python train.py --n_layer=20 --d_model=192 --n_head=2 --n_kv_head=2 --head_dim=96 --d_mlp=768 --vocab_size=25076 --activation="gelu" --norm="layernorm" --norm_place="pre" --norm_eps=1e-06 --positions="learned" --qk_norm=false --attn_scale=0.102 --bias="none" --tie_embeddings=false --parallel_block=false --init="normal" --init_std_qkv=0.0361 --init_std_o=0.0361 --init_std_up=0.0361 --init_std_down=0.0361 --optimizer="cautious_adamw" --lr=0.00137 --lr_mult_o=0.749 --beta1=0.95 --beta2=0.99 --lr_head=0.00576 --grad_clip=1.0 --warmup_steps=526 --schedule="wsd" --decay_fraction=1.0 --decay_shape="linear" --final_lr_fraction=0.0 --batch_tokens=32768 --seq_len=1024 --doc_mask=false --train_tokens=369300000 --steps=11271 --dataset="wikipedia_en"
Each number is 128 + 24 x the weight over its row's rms, rounded and kept within 0 to 255. Layers, rows and columns count from 0. Numbers have three digits each. The size before them is the row's rms in percent of the matrix's.

# layer 7 MLP down (transposed), 768x192, rms 0.079, rows 309-358, columns 64-127
084:129144129138142111136126138130130119132120105092104158100176160124092120162141133140124181125107122127130147124120176085126088127130189149120122113145118133147138138143127157116118116143144126
114:106128141094133128101180111119127104112144108115125142148127133163140107156120136159145116087143130091126135129130130120145113095109106111098124165082148099140115179143138122136107159090104122
144:127134082101078124117106125098174109136128141150071120145119119115151155112108124072082161138132128131147120143167139108146157194106134142129094190144096126136136143164145137109142122110123124
075:103103087132136147140144136156103110151133106148150116138189119121128112168135128127173142111151160155134131107130099128128152146111186156182119109100140158135160157165178156097143125131123092
089:111135122127108123125144149113154102146113121070153102152094127112111105119171129142099118129167135156122154146127116144137145115141146112122115105134091138109134145108140136147081137133118113
109:130155131187096093179129186139134140110137141106150149133115127097117110123218136094113137116148155164104161111105126123112168146146130117114090115104127121101161108102103152152154104117127097
086:151150131112133116134097088100103112131132168104103097099160106113147131103099098157116120149130157132141135164116153112121094101096164194126099136111121134144125146149118128114137139122135149
108:113100156129178171121120111163112167129139158069087113110120114154110118127101103144147089111095083112109113109124119166142139136142146133093125129115141090176174195087149101144118066098144119
075:139138086102141156118140124102097106117126104136159123113191094143138124191096195118135116153122124089130128106148134121103107110145160139121158127147116160151142133128177150115142131146117100
104:095151146111157160081098116108145123137152106149171090135147141106131157146095123127134172155123172106149146108106148146146083077153073115132147100155111095133155139159121147125138157120095122
083:181126116133147120111115164168111093171096132154170116120148130110090153141125145147108169110119087121141119148114171145142149151109121097135146124142147093129127155156101124116113157127119107
071:139089146126124108114128142120102081129137119145132116134154156137083131188109129107113171092122145087143118128136114143134128123115182143113157104101140146120148120138135202085149108117189131
066:102119129189135114161132148104124106102135134135165123141163162150126104154126093130113151147115166145150118141135131116124145122138195123115136101108114147114123139179124112058108117071122127
085:108132124128124128155144131093160162108134153151088166103120143143104125131112156107105124159084135121143124151161129131167091162099143149145136146178177125111116069132106175107128104126115145
112:067146149127110120128082150129141071115090143090167143115134139129083106129135105091113078154146177112149101124121123151139165141074117147118185133106171125137122124163077115157153116143096136
109:130102094159088138127160101144126131143089121180147143123125134119161142129163136141167127167138142130153168140158127127168153122182120115136159141157132136150085139130102140130095092145100101
094:089145118126159141165132100092126103114183177123158127093146111095101128140140124125145127150122111151129103109152101142101160107108142098116155110152165121145136110158143113180090124107142111
102:108123158134124162100111106141174168153106133118138127124111112132100135124109127119141121145136097135104129149128162103147120129105134151153118093092142093176129143119118107107134082147096173
094:117150123133137122154150121142117106131168134079174127145143149117163103113151130112136107134152151144139124146133127139121126098164129114164101094132067157089104185150099158146136154146098157
103:116166132118122117107106123139122141113109131117118107130140125123132133139122148107118140094085122138090168153103195126145149139094085166139176189136154122148091111140135124113137111168099170
099:134139115169177126151151127142147146150110136117140104122155146172104144145145153119122125128089104093138114179077114105176141130118124114126165136102159139136111098144100117126128110121167175
083:133103112123130162196129105150137104140145121111109105118093167185097114132151124120107146092118124146141093086114110116108137166161126132154136110138098146119133139134134139132155161101171118
081:110139122115150148129114173113104118107141134134135117136136161117168139149089091078118122139112139100144136099134111150080110102093162120101142145099113141112116088137101130104122154113111101
081:170092127151169131138131130153141100149128143130104123135147114131143192191159108137153120073100106103151112078103094121144124099120136140098116132146099087099080109164135157117124094111102168
096:120151131156144109142119145091092133166125132113137139116125116114104129120134101124092101195084141115136121116105109144177127135102117110164145144106151120153074155076113139101094172118146118
114:078158135119117176115138111149144110108113110107076120139105145110129144165148104156190122080141187121125133140131113104096150100127113099138140101123187148099093131114159151144098136146120154
128:128177132167169101133112145159171125131127135113167096143132134104116124114106109141169093177114086123126113119121056105137181136123141125182101096135129150166131140163126111139097123130176105
089:133136125085126107124089143106145123152107147167151113143154120151140176143119087109093141118116129151157118131130079100109121130107176125140105094154115110126122196150125143153124153152098168
095:124109134130137110054112159126100153143103125128115098144133128146108158131086151135118166142149104144102131129044145086130107123127119112087116111152132124158163115103120146128133132133142111
079:128129092130150138145116103103102133096123138140114127128144119123141102142150150076093137188147144167104146116129142120121147138137099146135138092135128127101108141061133087140149129130127148
080:135110170106115116141102109125144133132113107153096110109160166121136129144092114108127120141116161119139148141161135103119112112110170123118150132140133121165161158123140151081153135069125122
070:142123120121126126147103143149134098116152114130102132125047190130121126066147116134115114133137119121128107146140103138185109127107126148123152140100131135147138139115112119125140125099152101
109:115137106136127102087086140167129117157155123121125116082115147117119133118141101094134123122097105168112101108108142089129121165147149102113148134144146128121165103065120098135090114131196079
085:142103130099146088124137097144144153123110098201118136141124126166146213124108116079145153108084124138110151151147141115142126100136148114116137138120116117113084153130140088164134111110122159
096:146138129155133170155120096082129096140158164157112109162133124128152134142110151124166103177168144123154107156129106135117149091132145127110144102135140115142122101131143109180088103074171142
086:179113161094131105154128149162133154140089090134146128075114137163110142099166150113123145145101130126129126101118153089108191129122109158150149081091096156155072104110135100149165120101085153
101:132129151097130076124130135158127158099109155136137129126131156171148147100102139127124152110101121157161075090120123104082145117113130114124133112129086117110127125126193130097105115135125148
142:147129131113153124137110131135152124139123118165145127149153098176119097120147152103102101142107130122115092137146142097124097141134133120125126096148115140132109152134136111120162104127130127
092:107125093109107147170149122097161161138091128123118144122145148158093173135151167106137100139117125119117167144163153105124129091114150117145150139073091107116089170109163105130102164138105128
108:139122114098134139142139139086110108141091115120159137122134140111102147146157115109156084117137146131117089096137150165160095090126131153103112135118109123077135119114097143144126120154134107
098:094150154139106108073145119101141136115135131136132160098119114116110104135177191155128182113121097102094137111134133109142127111136105147141095120105126147112166092083123111121133136144103146
083:123116109125134110119126173156126105130126103098095129082192073105115143168168166109191138180121132126115139105119140154142127162131134112132111134135125118137132162153113158087119127116121120
088:115137099119119146130152120089091156148115141086153144118123139106107116138118137121136131138111139114141149157167133141154109142080123148167140207109133138132125140149176122142101102129107171
105:141153133150097120130126108151119135117077158156142137139135142130142089128122120102121093142120129129131078139194138127105126124132133165151140129093163140120125151106101091133105146103124104
058:121099155133157133151152144129133137159119116097098134131158131121068106156139138153144098124131120093141130126141118108129131095160175144159083116099117174143157149160130171098107112110121062
136:143129078096098153077154157123115110140125124084142124133130107091107113145153140129119155095151122133121118131088136129140122124164111134108113119180163119101156123103121115134132123151099126
099:158162127141126088171149138106137123121102103136176129152125133169112131137163172129134131133114146105115099130116140098151119129109112061147121154104089097129081122091163153142141142109114162
113:165086099078201112125127058151157132116092119130110143130138112106153151140134120125151099117098109113153128130101124109108123110123154124142133118200110127131110122121146141107084112122175129
087:167131119143095156124136113120140115142090119123053144150151085160165127132108095127107148119167105127100126129156099131167111139149159106137116083134062130086134132102151099126120145116090126
117:123116129103164097130115103135139132110079121123073102166111154149121116125143139111120164092148124116122163128125145101143129124113117101119159090131096088142145173127153120132082136112139154
# layer 7 MLP up, 768x192, rms 0.0879, rows 310-359, columns 64-127
121:109084129143176161145122134137116124107087137107090140113128102091156133107181108110125136143158120168101144137112103153126134101152136144126112119156130105122084093127089108150133071132094113
121:148119110113136155137114120115138145170121116145159140136139122137148139139091113119125113123120117130097142116132103127126158046082128123185136134142099129119131113124138088164137139120098137
073:134125107123106111146156106127117148080120134124118106098124108152189111099095117156101139127133154134104129118116086083150148158123088112120134152118137098106125148134168121127133148177138132
091:127119079154100150142133152092112135109176116160123202138135115121131157135111106123160154131102106069138132138157116138123144135096128117158132144162134135146130128132102120132149121145136108
115:116112099123180146113081071103158161131099111104120106091140110145127120121102105140112103126108123087148135169154143089138089125101118122146141157137127126155109139138144113132109150114160165
093:135126159159155148088127129151126137090145134136083146165090133164146137139142163143134154131137126136155146163134149057150097151114126113109103112159145134130108137097164107121146139110124112
112:112113100116114128154127119106112156129081075126165137140103120117155102129140133125101151142130114161100151152138149087114111159099109142210136163115126142144098125137164125148175147118131090
082:134154158147125123156128131217119148123130138113153126126118136134178110137132120117161136083137145145130108132077079109104131118153102121116082137107179127099127144112127137118115096156138121
109:167108142161172116118133126136132121128127091129145114168099134125135098091201120116088129131166119106097105133134131159105175105156099141119116107128156175120121085091175140110128092117114079
089:124139112146113081083088123118122093150147135153104145088118104089170122120091129085110157098105127118131156138095111135133156148097109155122179118123115071115112095068090103135147130136134161
068:111153094121149157119148097144125156113125134124103140085124137074155109127144124149131106137161123180134155113133131143129119143146125144173075110151111119123117130092113099111110103090126135
064:152138127098094123135114123147130139134127114140112149102086130121135166101105134162117134098105134113089160122086111110159071118118130144142171122160143124143143124085133127148181135162136107
093:164142137127099180093099124145117107134178106152108134156107126172138107143164101168083159096117140126110148137113171159127102114146117133156112098109120140126119178098116108112132117168108077
113:152108128080179103111104127121145144147097143149110131109104110117148168082115118125104138112080149106155135125112147121113133135144128086163126114119118124160160166093163099123094148113154109
098:109127142155182128128083129121150149137139132100110121136139126100104133133110088126117120116142122109089114141128147132118098102106127137118108136088094127126174119118134120149197112159126079
087:113138109122129033167119121116192163115133165120109123123130113093124132118130116115109120108130126180133114141104091099131087116092116151145109169136103112131131114140151117150108075075180113
108:171129158124132082119149077111141115135088104147141135162137132131144103087172122139118105135142147146145110148123108156128105103134133077126125165141118167131081112137119100138139153118156114
105:128108147125165113103107145135136168094094128119066120110117113138098131135122140146135138105134121149094142123126146094137128122109142160121089170113137127151128113129153110130150140130172126
097:162107140120130176153151139085134156124133154126138153152127149114088149107121117142119081160132124115151141114105100133141122143093121095154114126110118097133139185143135079161122131114069115
096:120074114101132141150144095116121133134153121124130133087134115102164146121087097112134115143101150180116149119140120135114134085145132153156135114152089099139125162081114095105100111132130101
091:102109144143136085142112125124141128092158141118155137164105131100133166123102132124123119164153137097119139102108096099115131117081120101134149143166162105108156149133177107128118108131102121
087:125138122135130157143154171117128154135148139110147107149133141080159142118104082117115088126095143097113162161154109151116100078087120131125140162083127140099163128157111079142171145112100103
089:109177103119084131126155101112085119113123155062143111120124139131147090098108143128090125157144167139102161127175132116115170129125122140125136122118136120152100136128130122112123119129127117
086:126087107107106114135150142137158136151132136146117133096102122146169139113128146116115136092137166128096127130101130147139123133146122179122139095085118145100138128203105134155127082128088158
103:133127100154102148148137116104146152131137140119136145091113103112165093107131094137108138127145153115117163115089121144127147091116105151142139074154143111154138139108087086132148097088084142
117:126114133111087089165126146122148113106159113137104120110093117169137118125114162134147115071161127162098121105156163084152099089101108143133154138133107154088142101171174118136094116086127174
091:153175159096138122103140163103132121122126156164142149144112106055144139117122118101108124121119114103123160158143106128125083157088130119135097132111145114112076151130129123128156133151095138
107:144105149111122111115102111177138148116132094130171150091119112114159116125152141145171125060172148154136092097124120133106129111115131123133138139120102124108101084109119136095125120118115094
075:124126193126152132103117143164159136137117127088136151163117153155119157144089118145153099080110114081139118166135130109118127079130114119081114147107109152120151098140120141122137131100136146
080:098131117119119160133163107090090131103077162086103108101099142104134126102142106178139129141158122119136142070138147183144138152108114181156130129112108131102109138138121133122131149140137101
074:088128082112120141114150132120111131169114121124135139147198070134122130186133173115134124126124111117137132125127121104122123126153136104151146116127139117124149151125136151140109116151110148
107:139148104098122182142118115076093163125104152102097159194133121142134120131163117122104126113116123105126115143150161124120103098100127094153106068145124156138125139126138117147120125139091156
086:163161122127109126128116125141128090125106122122143126187126075112110081124125090163095127130168108171130120156115119131153121119134116091164137111126087149127117092099098123117168135145122115
104:150102137115138081140105054118151146166158086111134124133122145083137087129125115110077127134126155128135118151085133098128099097139135159125134104117127127094127119109139094143128128154142174
083:106124053147171140103142112131106102117155109120099120145123134113162066139117110135112144136146118114104127131106081138135084151136139142124109124146172142158195132147122119157121113132192118
108:142144122131146155100157187113145090175141090127108141124125128073114090111163110136089118150153161148140142174145174085122119126155125095159141105119167170143107127144069129119147081113129104
129:131117153125156122186117148105137144159089109089154107106142148086178135113131104135123087115119171170138129131104111099131137089149102128164119109104143107146109145121088114120103117115111124
086:158101130149149135151132137166111115115162117112146142134124104095145123095096103140138125158110123104114091124083130146146161119151113096102128081113146139160160103124110097145140096132113122
102:148141120141119138107077122153131134134152138166087139165121112102157183084091131105097149143111153144147156156173120099149113140127120106140128119146125147152116151126137120122114138102136131
095:115148136096111105152121143093130109144147122121121147110137124097192143126142146142126172121144160147118094159126082152126103105109113106145116137097127078105137114117106136120148094109119107
087:150153084160126138121113158138138128146118107135163133127109124149118119124122116126093141107108146106118108140095130150180087149111095136192144149119134138141130108159102134119090142124185189
093:147116157100119098126112135181128085098145123154130127129122122145152144141138143126114107144169144144077104137125142137140145127154125128088137087127070139135159148126106136156159111159101086
108:136118138158204144122092139133151146154128100122156086121128127055162159125138094129127108163166151124153116168098123137100123161145118158114080101108165142062097124129101116133103085124103111
074:146138116125133131096118110123145136119142133146167085096138113062146155106105101105141121124113111126125133126121132166113092144118145108165152149143127131124089175116138113112131100166117159
115:118143127118142122140102163119122122131123131074103165115123123129113122114125145129116114122145150120101106139104155162147134122106128159147116173088089140115142118114098142116139099159111105
089:115126110110123121111130121127113126161116128144151137092131143073171153127119099118166111095138154136144158138116112156139158119116139158137128105129126121145158173126107110139097084106124107
106:130159111131086152128145136119139075148157105125144116134086139088131135110103141103121141130119128136089123104107113163204094146122131163135167119077126129154159135141125121146093132153177149
093:134111152147133103136162127170118081094085132108151140099116127104100061110144132111133126122147156181127136121121186121144096095162136082124087135146173123146154128143135116126129117106164143
127:140147148082160130162143144150133161106104116123152128109112132119132121133114109159152103102116131166139105121106092108107111146134126151188091202093099147110097128089147131113133108128138105
111:147171082120124151173136163099102097162131133094117154172128110172144157146130105138121120107137166122156101093146118091130129159096117086186152129091088122155122116130111140130134144144168139